{
  "num_hidden_layers": 10,
  "hidden_size": 128,
  "num_attention_heads": 4,
  "num_key_value_heads": 1,
  "head_dim": 32,
  "intermediate_size": 256,
  "vocab_size": 8192,
  "hidden_act": "squared_reglu",
  "norm": "rmsnorm",
  "norm_place": "pre",
  "norm_eps": 1e-06,
  "positions": "rope",
  "rope_theta": 1020.0,
  "rope_fraction": 0.5,
  "qk_norm": true,
  "attn_scale": 0.177,
  "bias": "none",
  "tie_word_embeddings": true,
  "parallel_block": false,
  "extras": ["gated attention", "exclusive self-attention", "value embeddings", "hashed n-gram embeddings", "learned residual scales", "capped logits"],
  "init": "normal",
  "init_std_qkv": 0.0684,
  "init_std_o": 0.0153,
  "init_std_up": 0.0684,
  "init_std_down": 0.0108,
  "init_out_by_depth": true,
  "optimizer": "muon_variant",
  "learning_rate": 0.00548,
  "lr_mult_up": 0.608,
  "lr_mult_down": 1.5,
  "beta1": 0.95,
  "lr_head": 0.0103,
  "max_grad_norm": 1.0,
  "warmup_steps": 103,
  "schedule": "wsd",
  "decay_fraction": 1.0,
  "decay_shape": "linear",
  "final_lr_fraction": 0.0,
  "batch_tokens": [8192, 16384, 24576],
  "max_seq_len": 512,
  "doc_mask": false,
  "train_tokens": 148800000,
  "max_steps": 9489,
  "dataset": "wikipedia_en"
}
Each number is 128 + 32 x the weight over its row's rms, rounded and kept within 0 to 255. Layers, rows and columns count from 0. Numbers have three digits each. The size before them is the row's rms in percent of the matrix's.

# layer 3 attention query, 128x128, rms 0.173, rows 25-31,57-63,89-95,120-127, columns 0-127
110:111151149068065120118082129146123150122104063146202150125098114139194115112119082177115067183135142078160094126117134143099146094127137121097082106078145096201118175123100104150132105090170142128151111136147085122164054130112150094136123139125068114144123150110099163105169172124139110127106152117192135096177113136148194093135170140136107122087134169152192185113102099184094083094118
121:120152124168126111123240149096147080116117086120159126087177150115182132121164104230109046112129131110088118136155145119082124203159115096114135202108140095129107161095146191121080132132117126099112123152085122157140136130094114126076134095090127141112068149135129136116134118116145060118181130136170112096113155151104199112143156131147161086140092130159157105101115177187117141164149
112:126133071144103064125185171202154091110159147110136119125185138122105122151120140124101139141131151118130141202127074116126144171124182195136150076110151148108205169160120110132086158117141101082128151129131096075112149121155177116070131137134085105116105133146156140097123133139149106125061114096142029117174163179093088128138138175091116135142130138125081077166187056132096124136118
101:126146145163121158097178061112142107167115181088066095105129088134111092134119135128113155143145142131140104113138138159132093170144177137126087113156131167127154162142129163098148100107084117122164066115106095142120104114154128194087184142109056088132139079132105104174167106127101048113132176075149084097071151189129122129206164069144142124179157159144120126097130179073111166088096
104:127125124086140094094107114121127130144114138142199115120146130150167096094142113106128076092117190170134095114132132122122162103170121114063109143131125130110106107080097116190117170136219129127150170163120109165124101135148222158140225143176070124104103141154125094134136159116072141122160122151110087120094105149079080155141200113149136085155084156036116106111082157135114147119156
104:088107152151125083171114148162194191142117097122114119138086142087105095122101122060161126180175176118101158141116128084161111162043156129095146038181148151090100164141128147175119154151131134155107105140151173212135115147143138147135162140129086143156114075102106131067157135121136070162124161118149145128114115116088135112120113148115134146182154106105146106118222176159123156077106
109:141094144069155055061095120088115094133169106142168149108144158096197173115174108142134148098101128114052124102121139095122138172136121110116117120073139115141110209158126156126133093161146108112116040161117126146161144205116137080173129125127145160084115103174141087170097153138136074088137086204102103101162151100140051151138085147138105150120099133145146126132102106150144101177117
111:119184117121087103166175153075144172085180167097137121083151165161144135108144073128125139197117076132122153193121093173112088167127100138142151129149193160078153137116093117140172122141174135145139156127122077083165146122116159085089118156163100082220122093119124143177114180119128156127134125139123121097123144176080089081161163130142159123125124115160130156128117105113012108135156
103:161169114196159150106161146100143093088132079133167132164162126101127102140137138147098154190118167105017133175143104152132109084112124167185158132103153077130139113124185061119065143113100067144070123155136174107171147142129113166096128099123146092144132102108099121169132171143130104090190093108099114090053114082122118094153156120197147097125113068101136111115106140121107135162121
113:192123168162167097104111144167157111106132197169073133186179108131146102076165108141134096086114092086164075111107154163136097113149134139095112202084196152078094114129098101135154061152150109126139103114117096156152113112161131130136119120104122076100159134081166156076158153156108156143115088129144042078103124099100120129125044083091140149157136142097093162131079113109092119127129
096:120130167093143110125157103160131151136094108177180123146126181160144082070174131131103089107125130174190152149108144129109144106133084173128206130081106123124169106120160102162107080093129064108113131119107179106198153124142082083108170191168118156181116141077123126099129092169165093123123213124142109086098131125113107107117139125165095190130152146201100127121097148073091111130081
105:118130109115203180110065144119111072131138143142182109107144155105138178141092054117141041201117127138145136117148110174126071145165080158080139099065145164192145169099117114146055193169164179155133142106124127123141113139117146085145139103133051179092114138141107121119111153123145051143131135109159136120170110144110181110126102126098126147160077153122160085109143149132144167128136
107:085161116147118127180111129109096106103143168082093144138117126146176110145080113147238106121143130139103125175156090123136174174126089197120139120129175163113157145114126166173150163157079089166145182117081162147190169133140128174129081130218110082155112078160129109086109129159116109154134116078164154139120152091081109083160161120130150118141176097134196126162108161133113111144074
096:163106180127121099138095136089100105109146170144121119139128153088123119145132143116140092160158148119110135115163074137130180151187119131197151163097140131096086138177154163118181063110112121196157076118132158105172162170176158069098164135124147084211144048130125069115122122169126078087137114126148118182172118135123068103131097128113135126148088162146092131113180108097049095160117
122:077123128124138100177141132130149136151097175121104138140161122169157115076114165161109139126116095125112140234160126097105119184165180154127097113127172089146114093130076085104097123137129139146190176087172142068107109129119186096048129172126136125145188093133141101171138157149125101113112187129113130170118152127104166061156127159167094160068103127147092145138146184194127124191128
109:081129130109186085124151185055123141104112132172106161129156155141171113095142137112163140119117153092087139117114179142127073134073178143139131142138193131038172089094113132134093152074221131125063152146118159162170183123118115131136128088109123099142094089079133137131191128123123078172129147092179114097081133124129098059123138102137119075118126131152182132154168152166140166118146
140:138171158183151118136148104142114140161120082160204126170138164128058118132123158158083142166095184125157127141103115153123126086120127152160087129051063116149203132198087138127128214129117103125104119126086149144112072140112110100123127138124090200110112090185165156140139101127118122124080127130158141130120170192150174128070157152150123111152135112191122178106163083143089089134162
112:157093191136094118128125125130103101146056066144072097099112113142111117151167110137134135097144126197101117151156152109116132110139200175133073117206063154155145110100167191116100134083084115098119113103122137123107167108096143158128133141158142106082103099157068093134116008104159161096099169135122149125169155144148186130105131096143130078117131142129133084062081112112113157105125
108:139129118173129165100147115109146170178092144138132131178125100179149124123168145111150135102173166099142114199135078135099131106118081196105188096126088128153153111137105160146118164102207092067139118142135162125100152116177125138135096131164156116129053068141122129140130046136131100138119121135111150129186148093164045162083120118117147145177153165132150116227099075128082116135137
097:144156147123097107133170044136167174164135148070134076089093133107091083102125109128156145141151164112120162110148082121082120155110088176114158093117148113129114133091184114072111119095137085129112128135123053187111100109132128192145165080148081122165124134054107126081113114139091161136132118117120145174135127124063131180154070116090164101203129105106150095179116178072122117075114
104:160119138151134078147156137152097091197139123124138157156106129111146153098151127101100131081147099100120173138170090145135137149145149099169085104178121078117094191138164188166114096156070174080128109141122117147116131122169128181151109149060120162113139065157119181102110130125129011109146165119075131097144155123119096077092156128094106131107115184133202103118097138064176142161144
090:181090096110172083105138081049077111198134119140116149112153129152114192115105139132136147059184144110124136148080173134175138101123118130123097104118126115085107139178154127132155119184108087085133080123144125205061158127123125159136174136094195083138106133117170130161180138131068114073139156135131137137131122133157121194137097145088102132092138108136114178157122144117219154130173
089:113066105124034110127157122120131145161112065087170130131161089078124059141178107150133156168105141112127132129107109106105095110045082150142126143143157135141128141126122128129128139145150137131117146180148079107118113209155107103114103175114122138104188128158109105133123116153062195101132184165118170097095143178170122173119140181067127057148186099112077154095148107125100084132148
109:146137137160177106120139111134063093110102180142160095125076136071150088146159117125109084141143195116056122098048169120073109141129100075066100135124170136110135148100144158119070154096130168145111141120163130191154204108123128106120131147161122139162100131121160120229154082149113149106151149138128114090124083044180132103147078133133151124156112099099166141101144160148170128146111
104:134116100123125136144090097177172168071138194169120143124166125157135219151176088153118115132117116056139167155111145152133091137126090161113125096100085113243175152103129173146071167134148097081126153134031137185122110102113166125121117136152126127147135112099125115117126116130094080154158070147106101107150179171096090097160111092078135163092142125094154151118149154117091133109128
114:139113156089144144092184177123123121148070105142141114118118058130128148121139118162156171076185179120115105073114134115100117203117113095092133129084113107113122120146155147144064103162184094113097102078139141188114149138160091129167167103067108119174138130162110133186119050161129145099129123081099101154105090105104147111129150160105108108108140134117092094111179250120081116139138
101:099139166070089077129054137154115046082119125102122152084099157179150118085160172116121122131122135149144082102162112181127190064092152145121109125127137116114090101135080128175126116148178170094090140095142148155054094067136114097153192108127100104124089094130119111150171116145166069112116152137167091112124104164094080076157115103137091170132104077097168104172142142135150095104106
081:111156090115106189170121152127157155124141143143096127119065140169177114185098161116157101157136152134091128126132121117145152146098071186156170136146128140102151135071099135129124196153118087133164112105172159138131140153162143094145093126193145156115141146137177133080142132178108133139152137203147196078102112107089112102107129165069167110165115083107211122160089097167181110211162
081:182075152121107128113135100080141088149122176156127151138110196147138105141176065136164086169087127165092158111156122074134161090191139120120141184156126160140129149079167120150134117118155131176122140162150126092177135166142173110045089131161143116108152121189155108087111150127128151143112092087062113156163165186083143136104109118080208134173087135121155110098107067098113162137156
# layer 3 attention key, 32x128, rms 0.164, rows 24-31, columns 0-127
110:161106040141136105140165080115110100179168119170136166130117113124106079168121148118131185074158132115186197110141116168164118121129104125123154084144078119102151073113151134072115126108146164057153186101108124187112178143136115073145129139126166142138169114152138084134123067052096113167138113154090102105176135184158114157087122130150099159120167098129140096125187089182157100131110
111:115136155071156096145192148147109166142140107134143125146092136081138153084145145149128125132119116072108137191154171128055121130176145110150127158135088121143136103124148100108161140098129108179137137106161159077097126132108173086070116120135099135111133103086157093044075145131107123123082226134106125134125112098135160012106125126141135155100150200097123102103112079079065169152131
100:095130157179173145102198106059136098144114123175108135140239115104092054109172117147165086066131127165093148116109173111133118109138119112168122153124204153130114149084172161109117097112153132150154112140136159080099175081133106179096080084176097130100103117135099105075127153121087119132137117086132108110108178104123155077082151102099105074139125087096180108124118082150122128116144
108:112149155219107119143125110140083136118123133116120116167085208146104141177145210131105088155151118137118168168127105209107128114106137169138140139124118127119132172153104176127104145177130095135146141132174113094186198140077111080119170199145131125148120146116135158137102128127113093076154202126168143121091175155140097090112140149120128123174174124171093089080124107110192063160163
101:138135169120116153174132110102136155119131099116165070109146158109107116145107163129081111104152101189136107155148125159143167135147191142121095112127118117163159138080098132156154127108113120135071211155105164157106097157168120122126151140155144073155117147134029140075137097151130087097068139108180114189128160210120171125135150084115092135161090192092106140105068087145142185060109
088:120135143122111114083117092165079158155153130088109108105128096141141091187118140076104117058114070127100038142121158098184096137102118194152161183119143090083158188068119102123121197060071085100199118134201122125158131168136102131098103142126152091136123164106193094115155111136129146160139093127107138124135137113106127172128124139088152167145158117076142126126096129132147073174144
086:148173164164156156160120087136188114124185144093132125121106119128079123088119084156148053159204147048188120132133068120115113145126164140145096130089110129165130182100119139121138090057108143149143131051157124112134075057100128156118122141088096113155149105081124174080127117112118164092126110091097130162115126161113174085129067129104157106162141116159134148095186108101111079087165
106:156155156105101110121147166092069114106164155132171168133080119121141165124125153157125178103110170131132133160127123155152142166173098137136097052201170122119114132132160205107096126140082144152130092203139129185116169161138119173183139117072138175149151112165094138123086156129146097130115110185117164068123151104148085179076146134092104130142133074118144073106069112125211163128102
# layer 3 attention value, 32x128, rms 0.194, rows 0-14, columns 0-127
096:085141132127115105136094214109094075116127150129123137141172141037169164112166105111075089099140105154121104147129208143101153143147112134150151121170152115140153085090117105170087127129126107108060145180125171163149124201145137153152165118167120062144156194138145105140153097169115169109206154137110106169131196150115125108139150116198098164086108172107074123128095120144126109138149
103:126134137107130081146148121187131105133202163092148132113142152119106166146147125098108056141139135091159168175137147065065078117081129106089106113135180100120065118135176130136183114112108100084117159086153124125129179149147107129086078173113043143143100155136169095170182223097111190168149133086142126132131123122101160164120096103113164116124125086099143110096153149146072162145103
116:096142163121095158120114104138143100043110077112115096095140113147114151165097096072116157139110103098086126140099167118108131115091144062143132167078149130178142084162120136093162154135145073135099152123155140153175144112053116134116148078106068168060095139164076148093156121092097114139132121151123150144130098135091074145117096079131135085165123165063103051185100106172100158084083
105:163128205165124122110113103106132164171111132141140155071134107081107138145138102134127140152177132141140098111173159094075112140149182099106093192105129104156130166102168170082126071121131050100139165140115113165176103177162105070136109098119094121178128118064204113146113188112120128189070097118092171089152166098136111132170104157088147140085116116150092144141100113189122094165138
103:161088180143124114099141114176080151069139138127103141194143100152134133169112103139148143045152163096152159127172092116176144123203165088183133122145095143094045126150197135124156118131113132164131117132183112092103147118180134121118109135159103144135169107177131122109120128155082058134094123113153114174115147101071130173091151122102094153170056139115138105063160172148176130168105
102:145140091148118106089139097118087101150118121103162143146163131079165118120173124067112138145114137132115120173136067130115133047150168203101166165162171130191113073115074057126135138124126139154150098127131178181158154152178123186165115119142160161198128150078151141140134140117068139125181092099116104118123076132190083146162194127135110125163113109126152117155162127112188096144068
086:087088136081157208114050103128105105110140148151127164181105160088141125168125131055161089120149100136098169123149178116179133170181138111135131137145122135067123155150136151178197074129152124183151116138140099149116156164102123120191119127146136129138150194092148104187130166167068146114153070149098166157130145137094058081130111154072137181125135144137117114163181121134167135142121
091:152176103111158138105067101176115153135137182102128168147121171151122184154156158132090168095169113143154173090143082135213105102152141171085143092080139083114085111082118076109130125124105121156133115095096119076073106176121154093121122140141084148117122099166114092148109155128067053141161064133144121195056116102117104098126124079137158132099128144115172099110100106130169137195146
100:073114149143115080161043133142136067202154163092105052086096130124123128146169146113086132159153147116162117170115164092239138093100124205112118135128111111063164149119105149192114121159143152150116120140117164111127121106119119153183166176133147141091170102116156148109092133137209135202082143121159139130081110156169131163134127122156134139161122162147113120142143102118169120106106
104:088127119141123170118170104151143086131123148104081076148118114164137122107106115132133160076034105152206083127087124120141149139118107166123177109169108152137184122132099167093124032150127038068119201103148150120116163110104105130099138184151128136141085152128140174126106119106160113124129070101126122171160159163173086109099141143136182169140140087153093158107172117176141166121166
097:152117162133121175133084104123105167129116099123151105125092163115140145098076091097127147146176124110197142144109145092145153178140140108137140158141190129159107120088112128097150112113049190125174154165097115144096146140127134208141151104125177064098162117097109166129088119137181062057143134194137177105142156121176122156150132202174185167176118147187119111119119090101115121101094
097:120146125105133106140122148161134170154115125153040068167056133124123153150161188137110092176131126061105174176158085130059132134112203133204108079140103124105107133149167130115141207109093148081069115098099120101094110116131129140153147154158117187137121172145180128085133149124111164119151107133147146102144087133171139143078153127123136085159168090162125165147109099090073074135116
100:178086090072115104115119105150086153138179125091128119122149118156131150089127142158133164117144102089094125158138113182148124100117138170090137147117140101118108070130090079127100107119086115121099131093144123128158110133100128077154175145138149069097083112195048161082138100138132161056051137079125132131113098205119160150148120111178115089187171211137199117097138141112174119115099
101:122129167132138149069103110122142150192120114120123111125131085145132098123179103110091121104200126119099146109154000157120110117113148105126136205151077100096081157100118154119087146110170100082165133144210151107118140142169108122148116181101056116140191133088114096142154170113124103093132147167104179090131086110124131111146101121180098170115151134086105134137078147159105151108171
097:163128159106137159091104107072101092149113140114102041128117147149150142155096174112103160135128146152075137157096100111121149111112126161105103093102063163108101137145125132119170146127161132161127074147105105118104122145183097125172167180142082165156156098086054127130040157060120146100111119142144211125120153120169183072154115173142127134083153124137158113122069145129129108032130
# layer 3 attention output (transposed), 128x128, rms 0.153, rows 0-14,32-45,64-77,96-109, columns 0-127
109:180109112170193154145104191093102123148120123123116129073130123106114114153126158125163122137116187159059120155094148204123169162130118122157138112118105160118066069091142175110115143128106194112062181121153130082133092149179167155107198111129102098137202150138086148138138134106138130110149128136101082088118157153089106147095094173122115116159158188113084077154061115144167112123081
100:086124122088137131135160151164146136149169127128164140132092105096125117117119120112141085115114159188133120136136108072140150070138084128139081084126155106117072194128116104115130136160150143096085141131133132095170168091108141124099110186138101100103103082226178093187200134147153139115192135105184076089089098105159110176088137125118084126134141101175115155042177178127128137186145
113:165122134126113086130112148158145069137079112098166135175169126139127070132132149125168151173151100104142125087159098133148125114091139114158172132177126131145203090190110158140205151096101103148087174127156095089087118113162225137099168114114204091161093160139133155156125100169134183127149176119128146145138082108147155106167107122131091129186113092132106159110175170168156067159161
101:130117124111099123160110135158102089109141131110152137093168131161130091107082024094136120115132133124068121119104141092155047082113112183134124145152198107138127141131128143076143164160161137182150201133138174155144116153148079154156156103132184158161137114090083126160168129105125112088110111071082135139134072062149107113126107184125154196074136152161195165147143109101108096087144
095:127111094126043188114127141134171152062118099131101109114068145144092101156102113142063164150165074100142119148091084117207112102097162186146176083094113155128152131132113174099143113151167129163147121146139092107145181110150125151142122112072159181138094155130126112132119145092181125134120124218114096106089075149120111114198154117099101089133165166094174079108115136119100126187156
098:093171125132080139083142112101113117045150159120168171107125162120132142056075103113108121111111152121108147124125077124100131136133174158175093154121092140165108121057123132090068069138181135188109174135077120154177132177151135133149151134127111131148144124150138141156158132097140093136156138070117120155065150206158133153157159085140172126132147088157114182131047122105081132078191
092:142131097122117187173148126099116163099126152128082077117171132129131113115134087186113167103127119065140195163056133185054102115144224156134115137147151092140171107108101161113111133112114114113141110200117181122040116120147153167173134130141175158113136159069073095115121141126164119173135119139172114076098127154116098135121100151150105143168136175106173150132073087123170120137161
097:055126185127085122147120087137179154118151099063101145141100090107122175158114113182113058114110144065115153127149123077120111122129177195134112166141121148168138120118059128076105104160172130128082145148164115055157096134100149110121115177145100096130126144152142149099127077134168097061162133105220145122144160129127103107067147104111107122181117099079130086117176117106095124083132
094:147105130104190126131083164141080113111163133138129199134131082106146103110165086159135162077164114166112079110127140143141114147124109059121080161121131115069114115078136169167172128131100123118127111157144153148147087138074105088164130155142133105139197164078141116123159103165156150117083180182144148116126139039127101066151158093138074129168031077103101152144107103134097138163162
102:139109126147098107078172115160127101172149127065148088115113113161121089149146154133115129144051111132166093085150113135091117065164209102120154136130045091107167041123137141079070114088148100131153176095095131119122142175201090152159212152107122160121142126131109123136139125082137114082152160166147136114174157219124112057120102143125119135111113117130163119114132163110133141144124
106:100148071160077183135076170132107165124140154121019154134079127146184122148123169180139155128084131085147182125156136125087179151082148137111177143100147141104165148058117113176134094114145140120104145152116102153155214126099142157138162171136104105096105147112080131145112143162099073093127129181126109162070101124195142140177111088126116125091096119105175142107099135066128134131151
089:084169113121144158126128086092109126168138120160107129168139128128186145125097139136111108162121126158126115093147131174126157064132054145119082168097141118117102131200187134135171136120172059083131124112118093136126135166156130143171061125130070168092099225136169108166122114130082155131164142157085089132096172141128159113155096164118173127158107164108090089171054142173134079117182
111:115117132078124164110069151143171178087127133145076144113081072170111150130107137119082158126091132108131147101133180176132153159152142149116079058137110091072163129190104168104133139168126106126130096103142070159091167167082104100096063136119064100197130143175135142135101148182116132120183096134116111098127137176093069123150117126100107130139169164111194105122091120205146129106163
099:193128163143103132126104131111086175183123136106147133103128175148146120150160134109084126101087087131152149152145082137101101086076155168103117102150171134166138096086126101100113128147145121080153087106139159120122178017118121087109117143162109133149080144073149133199116106120117081137068119123080140149155065165145097059168170140115154101159089174113084155107103115106144206167103
102:137172092124136115079068109091117132132125092105114103131156185141123095077092119102142093111131174138183141093103103128113084106110116173073159106091148138132175114218067224118124126085185171155127074148130104165090142218169098116159150107175139089172139128134128122138120089120129135168145119083142172132077165196146115111147174116185144115129133124152135150139137139100165106089132
106:111129128081091106112112159114144141085082118106100119138117158129157210128169114128119130092101133168153182099140159147108087143105125218102205126077119134070174101118104185102133112067127137127163108151105092100134163195105109173159160138153112084159186126156135114208102106164141099116082142165080202157143143120065141142118182145136160143141153136115088118143125164133140094176103
089:116124111122127115087105131109130119188072155142108115135132165155160138088130143133129081095182128166126111110122101046169128119119140158112172127059182085095131122126139149134126135133108121144130117119053137157054149120152061146138148175097121119122068184063162088093159097107124094176129150128082112151150155132079150160085135182072185100133057114109110110103150080096058138177118
108:125162118119148149133084127098073116133103151156151111091128146116114071040091171168106117103119150084134062085119121145130141177079127085172122111113162158117112134133133123126181154114118112186142097201143125168108112075091106136190173158087118206149125097130173123128176148137144119236164170137084104154147148082076141089149081170117170115163104156130129123163162145108126132103113
104:063140164072142101115132185115044173104135120159139101163108160132105150100169180191081131086129076120202181105122125144122108105133153182164128147097079153154112161097162160078165142124042092130114084113115101118171113112082136109133173104088110149149087120154111114101139150134150169080084107120162106122176126111124133060103112127113071096170112160120136082115101095162122146162144
095:142119126125114112142071195164114152144165122125097192081129066116148117138192149110096125079121149140052127164119119080156091110097132127116096161067158110132120128107166159119105151156151171082164123099146083090168110110160152110153207068186123167160140096154172106097165159123130140168097118090138166167110099169158149176173095090083153174110102131112133128113125198085139172106113
092:115124128057106140101174074170106148108117113144181119123089176058116167115117157123133064131116081101155123143108133155081134037148154195107151123115165097138088137158146133098109127125133154094142100126095126165098135143098113086148112080182138103170125184121074176185111126125105115110111137113151128122133112096190062130167194081121118137085119134089145131039167072127169110129122
112:091133093145142107049133126091134102083114123166167112108090080118117163154094110091117200086121147094073119082202213066137115093088167097119102137142151108155103080143113142098115126105109118202151147127170188151211128126178115105105107126146113149139076189121167095118151090135080139113143136120141142115113126137128073071136133144166178126150146088172180114095138150128114151122103
093:102166086108197120166087120150095172160129128147146120108171130088077152117164135104107110066181142113190119151094136098168202136100127064127147130109144150162063124135124138150100144099108114159134073092101104140083088173136095116180160089116115129095121147102116068131124146092071109139125121103129140129086132094135159117186050102158150135100216171106085115081153109074161104129133
104:155140109128117151133112189113152100087104172147131139122130198087148187102129084167092101140099142140086126169140066108170083134149164162103212121115126117114086144114114137161078120112171196186130149177150105077169087131081111096121170137172176173153116123148145109117105147124199132137070110108160105132099075151151146084104083131156116141085106143161100139083093071131155147187153
098:037086084150161115119137097161118101146093117170144073074167167140119070106136109110122091130161129112168092092098120119137094106148097132138157085059079141112135114093165078166146101145099059152114124189129148164103163097147165134118125145155110141149100149166129141204105130154158152126180089127145087158177137147130132117132213185141162156143121085114048159140137112094152172095138
094:127109122176123105152092123135165122124116131077126076087188119130111076123070118127173151119127120121154062087128157089132178165093107079105062122140227133121099167076160182102151211120160106156170093133078151142092136092101127145123092134080088150115175105165176141134201137125142130120072092157117083133160115161123115149106098099147158119158136131117134131083184136118124142065102
117:154085175109098123164156074127137074077146134113125107183161112124163110158155147112112147136100090111156117150138162118087118131133177174139117154085156129109175063096108103065137171096144197092111115077172208124150098136194166156107118121104129096109068163156134178116182124081161134124085152144104167113104168184135137151156116122152145076114077141160137174134065093173122105102154
109:132109142131101085089135083159125202197112108197119135092079170166144107084103142100102140104112148094104081101135101145177139157119128150125102180084141111151130114129113112171175179118135148157181103192156166138141183096147142108110168184116116105098095122082105113101088152112190173137137099121129162147147083138129144074177112154106207098118169193123119101160132168100067133122090
099:126097163118116106099100112145115146121112111098111140186152100121153158124116148113143146116136111111140133109034116100143115086169161089097121193183066124178151119081099106167176139108085065099125137118182149114143150125107095141119150087030155105138160106122173147045069114096103115120150150148109128089085110038081153175089125117148157050113145145139156166117138118134156101138135
106:130132133130088121144097152100112068161132072103111141100167114094156175059145140170158131149101119162103148102118140077140199093138076130069171108126112110131103138153106091127090062111137104119112123145156184190153123144076175119106160116141150130150055138122179123128123091124122141089184141131173121071103142090113128109218077126143083177143164164194129125147104133068082098109106
102:148135097127144161165069119149135060181153161110128181107151081120145095174137131183076208136134166076144160103164103130155148141100077102106140144123075079139179110120124153095112146096108098117139133116150135132137113110074150112070083130171107099076159154187188184171058153155184106081142108133134145120123109094104163129156094126120139117073125111151130141154076140116190098119184
102:106140121147112107111157124182133101127153157128043146109128129113122075112134062155107151141132160125078165151124110101115116116119138132148069078126139105091112104130173088122146153127111131065187159081171116163106090172124112116135101130185098091127135122218146166152132146160150169104068161074107150048201130129079188168044161111128133134089135095120138162150083105125116166124123
089:105163123109106121114096101147144095164102093178186099109068128107093095155136144146126116112109106099128168142135137164113094157100109130136170156130120141164148092127114104090066127126144169166177090137194128153141118137080108129088185142094118158095133139112135118152117075147064166167213145170107209120115128086122085156153132119190179174127156074137063112059140132182160115181102
096:110081095160113107160123174156159175072110163137128123204048156148097165100177125105188092172097089110181131096091106167104142121157116109084156118136170129110141115124136122083138120175182138136116096140131194124155134142189108153176078159126145107155071184091119097117107127122148102088099139115097120111167143077086137125087168194135131082133099175158137110131161160104067082122102
099:122123126104117058108089137142154132170110083105111141152106138148129100098040150152188142089114183137135187105166147133052134167117116124137103194167171124127133133160083132102104092150144182159070125096107147117104134167097148156192129119154134102153057206119114117160146125099138183064133130159129164139127090152114153176109113127115175091147152142133098118214175153144142178104115
086:166110153137101148085192089078106091066106121114109095148125173096179140105098138105160116166098088128166125179152109164125153106155173099132084172094085170103117166072150201149148170154100120129122138166115119199130161140161140175129177091102089160169136103123112182112131145110129090147133108151122201096158080106136109121155147114063141107142119126074101057132136192081162142141137
096:129114091063180156136140132164131112184139187155141132144095123113120106102116109126101172092098096179096156157151107130137118123142140113056147135140060176105130161138144175117153138155104122097134153134103122036107129156145124132102120077069184123104162093155091150109135132087127018166122094110191184130146099102112147139110131116095114192085125097084165185095129098144172153082152
090:040160159169146087160152178124109090143082128143157126108138126164096136133099151161103164112096205098127121031060106112127132116119139114155092097115129107119079088162157134143147067139105149155152061110173107148092127117134122143162116082094158126176121100079095109151112133141162154119149119146111148161108160153104120142167176168094121079161171117130051045131085153127074150107127
103:096215113076059129182083116141151123154137115195126151132111124131156165111123090139128189076103076112150155105196143066082092146099175125112168141153118179135165116163107145089140109150106096098098145140108108145108126178156138108126132097176149143148143121080107183064138158139134126145081054099173164115036090109132139117137126147138128159134128139148158175127174132176083098129144
095:079112117135132126126124166115110106133078149139108134095123169135067087119143102133168111074126135094158127121128098119083130119140149144123127130017071083125139171092190123127132122159171108180049085095142138189091111162133142118184175083068092160171104131170133076129100092123151153175112097147139094081156089155149111128198143123069136128118152098116093082130129127074167170116136
105:171096137114064125116126090118185183153152069131140159119060120180128048129032149141186176074175173082129144146159105137132142143133127063151111124165158084116120112133115103099078115102087088109159153121140151163113146183116111125076118161089156165159116163144098134124124128173121117105085110131171094137165114091152148159122165141097166142109196137095062148138154134171137152156123
107:115121131174059107082133071081082082083136114129132124087136134163151108139093132114130075151148087136086153060120133107179114093127113092097112063092171105110104131104111101163036099087058135190172128128108104176073132125122096132142100143116135200166143194138096141143161079144101128126047108124120119106088134124121153159092169105148126136135106151135149147109071141102080154101130
084:130136125165172126083151102116110105169123064049126092128159106160212119151153047139124123138166127109079194128128126095132102171122116123193117149122111105170179117164078151110126123105153146148082068149108175150127194118132088095123097151188142155103102137135134156148193134109129069127121088144113093138164149165082122102127154172090140184162083112164185182131152109131163128143144
084:134150152136109140130115120139065200085110146067082124075055094158126097128177125090062082174087065081164048105093132160095099080149135156136110152078106103129165181129070148101163120152169150129124128121087100123110144094134128095163118129125137088161090077142085152136183144133155117143156173136145115104108135096142129117149132136133091153069143136174113138180092054123142148086131
110:122127123103140153112103077152120089064156171123109129151126128165122105108175073078105156145154077102131115147152154081089162162145090086172055153121157128123068124049147182161111105118168127119149159110098188126171132111151090156113074148134125064103132137112119119176149106090102145191171120081161143116139105088092154182121153120105107170136067139106086161057158185143102117149125
122:080113093112129145147167166101120089109130153141113100102074139126114133095143174136141133131163115144115158100144172162146094105107112130077156119064093140116153129121177171093125072119187167142144199106086100086127152135155234120124129101132119199113119123141118102132164089152090095129174143127207106113098128131055092150117113099104152169164155173080067137147088059121110174166136
079:125100126139053118099141123153111150148105145105120157091144116085109146087089099176070129143129142167105129206208187100101120085086169147149169156147124138152140226144080131119145105115148093074139148126118140136174144154142109114063146102125184098152151091060136196147182143151143105097095106110103136115124130149141150173199161069081066136117115109127138150122086154110140120147116
078:126106082131138145171126110092101051148188113083099167153122132149118096138130111111142185101084105071135160071168114113152175149164150076138114130153154173099073135153110081177116099153120157152138100151168099132142110130121151177127147173161168128094122207223174066087076130061135126126093130085165081150093137101087125130083125123178097134143114148114161132163164127139151126105133
097:112193095132144111085125105151050092144102087170148169104152160119112155123170136153144107121126102183102132185122079107096099131076081167067189129089154105151170092149118092146152215092168126143136064130142121178147143073136144154128127132096154083142207123138128103122092126095151178119151123110149132110167101122131104109117123143171119132154138080193134140158109105086194078080111
116:103085119086115156211107055148164150173170161151093157132082143119135094116142142106070079121119150110058188148122184130109132130113155102090116142131168109107142161145137173150111114135092069105041179089141108121136168142155102152148096153163151120133165131135097180110150117150160178144096080111096081103137143124147230195165121116160142134141148136115147072126111134109150120083114
097:180144103129122168137127057119148086154123154106183140107131095134116171101205182139191183134071146148123147150106102154150145094150120144106143120121108180136133109111105082184128105129188139126098163121163067124171065119084116132068133140091131102118133205141076167153088115100143173165094111088093074153110091118083094040098127092151066118130126128135144125169143147143131131160131
112:129062153136116129150126184149046208110097128165065153124111148167097121115147135094083075136150136116153090132100147131091157093114116139125075168161142131200130131118158158135114206098123109127091094079127170149120127154157181189175102124176133130152129099122138152078100116162096110171085110067147077119192151153145142158166099099121164125207104153145108125105164123126088100121106
101:148153065120151194170046132145129103104137203109138163097039064181131117133140104108069095089132141118141139132082109154163105133151081094131120107126095104156136146147136161133143150141085106131086158098120158098110133142053106124169126131145108182130117087103110125146149087126163187068139075045136123155147128097158140127166153112138123139070150173102101132101155133065114097178144
088:115080125142139135131097146145106120152115154144125074159111064119174129095148135145142072097165132132049115155178131126128144171116149120109119138122174068157059106092162128123137108121068102124157125120161164189180117100098090102070149125136157130113208103083173125157125115148163171070138122126120140100122166089163128112130102069156198137123173086160152100201088164120189145165090
114:124149112133136076093103127126109102120049062132080110111098193138154097087163136125140117158132078157173083191106125112104098055199197103117110155141112107141106106167172117145126158125175140122094125112111184122109103081100155086136156101186142105103108154118113082146121146131104174173153144047169107086109175092076149163120117062121118120101088149084158175136143109133098133116114
097:142191134122153169130115091157136154112105123154093145142112154094090169049124160191198128146145114119086172133111049123106162147117103128121086112152137085137086092110111103097079165107131139067115094080162143079101139121038127084158116121070084050113100121140108133115117123162128104115153136140125060099148067121125165115106100126094076071171105130141164093091158116104137167132139
101:163151140108168133090123137079125076119118130139090126135109118147114179185083121088130162133156160163120122127158197144140077171138117097120135168128121155130129079114116148116122135139129157139094145072152126113153097233216138110185128173076144136146138124089163104149113134139152140123106096117086139165131146141120141109078129172227127244159150132124118127163075175164139098159147